Weights of a small transformer language model.
Size: 8 layers, 8 heads of 64 (1 for keys and values), MLP 2048 GELU, 37.9M parameters.
Each number is 128 + 32 x the weight over its row's rms, rounded and kept within 0 to 255. Layers, rows and columns count from 0. Numbers have three digits each. The size before them is the row's rms in percent of the matrix's.

# up: layer 5 MLP up, 2048x512, rms 0.111, rows 858-877, columns 192-255
# down: layer 5 MLP down (transposed), 2048x512, rms 0.0609, rows 858-877, columns 192-255
up858 110:123152180126123138136136153132148141140069144160170131162123125108108154119165093119111144094218126102096114130132102121105142176086128120159132098101139125178152100134113139138119098167131189
down858 111:099109174118104140155132078107146118111076170113161135081149124093109135184146146151140135136144116136175074104191144170133063148107116113116137083121069171110057093127116126115086105116174169
up859 098:188142103115126106084171105168103094096153186144102089087176133125130124127097062098122118094117138123093151133151128182076161168135112151160106102135134132137125095141074161122086112098162152
down859 091:113138158089136120120195139130145131133106133100121152154164107179171113177177069136083172150142176119185155126117117109091164123106119087120157098112148125141101103163126151140126108111116084
up860 098:192158141095113115150177048163104142132129127100159125153073105095125160106107170114078162138121097062117117129177125130136119133149127143121109117131117142156131120112138107161152074181169135
down860 096:081085107169132128198153162188106117108164114133123082089165171137109112126141113107160124164137132146129142076134081127092125127130162075095169191103122159135123146129170165078131129139141121
up861 106:103119089102081170109144093099185124042087112122097156125100161109146125094170073112165143115150150130064181146111082083106166081131168190103119125149127115151148055137142013081078158120146110
down861 115:138109142155140122131088119185145157138142163103111118126147073154201092086167109119165167131101153133115162143093139082139161091108187179073076107078154154175107139108087088139086077116128085
up862 103:085132101156104143144138157154166120123154129132150156147124107163106095112111144093122089118193226149124115185149121132158104167164122091191135106202147142162136164143164110145122115091121121
down862 095:106129204069098119167151115051125124123102051166122167121100103141150107153141194128109148112100053080154140089172132121103120096087107072121143147070122136129118150070135105141094143080096136
up863 103:146161146201125107155094124153157105080134066084104127128091085178124139120104142123116059124160099142133112118052111121132165114114100117128173090161144089153186145135112123126144161029142120
down863 094:113100140048129130128121131089183136192112132154151134153079099110134190109132134166117201111138127173094128089099131186155140144170156131106150131131182148056158071178135093131179173128123147
up864 099:062156131152147105084068134162178159143170114172129146116093106084108169140131152161121101128146090116148147132050138101150103154128089088129139154085121117097064146114132202145119104074106128
down864 103:051139146146173147156140154134108080131121082082132125159159140050111116100101124168162131155111114101098110123136152126074129141118123137097124090108097109144112161125103102172083070125139105
up865 099:155135096121120119104132185117092119149091126134116084160132143117120121147080158106093112095120118099104145114186149087117038147071115129148156153081073113132157074135089091119156134057178163
down865 102:157165101123110132132140161095148152115173119096094187188120158130128134127144106155193139107121131143138105104103140099140183151136138172110098121202072105183179137220136046168112091131142200
up866 099:149112041114146096076080086130150094109076099184125184147132109114157106082166124112117134086036094184134226101180095149124169177139057063138106135140121168191133129103179175131142130090126112
down866 101:114089159111121116145173176083105106112116174183153078092138189161137148167150108091052142178117120043146127182128145124102157101182091106133065139109110155124163095107202169162093073072136146
up867 103:134065126160141110092156128089107080111099159138125137136141135160151136159065125114086112152134112155023112130174153128123131119134065093100163148075164116122115109075103113058160171154102102
down867 104:156106139081052186171142148053109135101122141071160117136158148146122129093091109125107080170147096100132159132131128091180174123069126124098131072152153126097097090105083095126147130202132149
up868 101:115131144134122093175060135095126147123061067056172142129091125104108182073102117138174115090174174121194118119152085140183131175152091118143126167137079115138185105130155161132085119129113092
down868 091:159135160082116143107101115123094189092128064117141166150103136138073172100214125143127158162115100176085158116117137146097121117080169145134153162111176114116112175113088145116155115160128129
up869 091:092138070070132135185137155157048047129140109122154105097049135140121118173106113114154082136126108099114155107184130144118080133078141140070105110147110115168115160150101108157089137164087119
down869 106:145080148143078097170078121101109167098105121115120089082111168155089152145144173048105117111153094181135153120132122056114089152095130096144190126100062144154120136131181105152165110142098092
up870 090:151099100126148111121176177102093104148157091079095115174131157116076090127083097152076018181107100112143091146130123105144075137097113145126146158136161097153077077059095217135104101161050098
down870 096:117051096119128123137060132123097133128110237162148137099130097180126121094088150094151187137097098144171128083120180073117112134138116119148152126134164141097116121154167137114075122194129161
up871 101:136090090120134156116171099154106127113121147108139098164133123114118111143180094114118125119165155123165130135121120106161171150085135103164112183168103145111114167147147149053136163128094067
down871 088:147120159120148149085114113132108113186157174146161129167071185140165145157117111143109133062182096114085111133138090095097148150100110179106131130075164111124157105147075112173124119158092135
up872 094:101154127203102071176130110136141152098143175139162113170129098166111192115147121169190156155116088171190100124081141127160133218142153111124082112087104115122139162120080111185090094110056199
down872 084:084143137132152144118141102064169103144148032101078125049096105131054091144153139171105141113121141108114161119153149164110171088146107152120122105129153125136159098161157132097113131155181120
up873 100:159147146168126072086160108076146144111111152072157087096162156119109108117150174133085075107098129148156086112149165150142119205108184138121090093096146118162159127123122139127120148100109115
down873 098:076168140125128156155168201134125105091106177136125097166130158129134149155145167091110134116215082077122158120082098081163109160143094076173171093120112125094174135161113171143141072116131170
up874 102:138134096121145129097081110099187122167091153099153167130095090185060067156189136107118151116201176138087180128147137132152107179148129098105123134096091096116161208148149116124137094072151047
down874 107:137108171171094052213168124143140125142149132126106122137133101092165101149145111158099115146123062140134085162109059123173081127142129140157109136123072122118192145114198074047156118142124144
up875 113:104057096072183152127082120158161109167104173167137096127173115130066147093094123140093123113103139067127130100125104120170083068194152185118136143164130119099112147113120061098132119148175110
down875 118:110129103144153086145155122196154113142090055112120154129050112162115101108121103114142138120100103144165079127126099094114069123137153161134153136122137116147156160096182103172126114083075105
up876 095:122139120173102151183136134120170099135123161095088116128106122084133190141169130152151120105106142196069158145177132134121147145119112153085154134120123147149104123144150096085157074140137107
down876 096:170088106170089159044133168127098176105115161129119155092171096159056113177110079100149120150160131127104124052133110182161159084134113123114079111093115128134092086141138173169115138130155117
up877 103:178143107156114116151097144121096173111165093218107115175081093159121119103123117077148160146191112096143087151119116137110117193097146141182069115155143099132042131142152148121153177114174146
down877 097:116124114151118100127201115070111095119106103128185104140124098136110180149154099082119115117113157116106136113123141156126116097144153126064130157127114164128104107100148134138160127128082118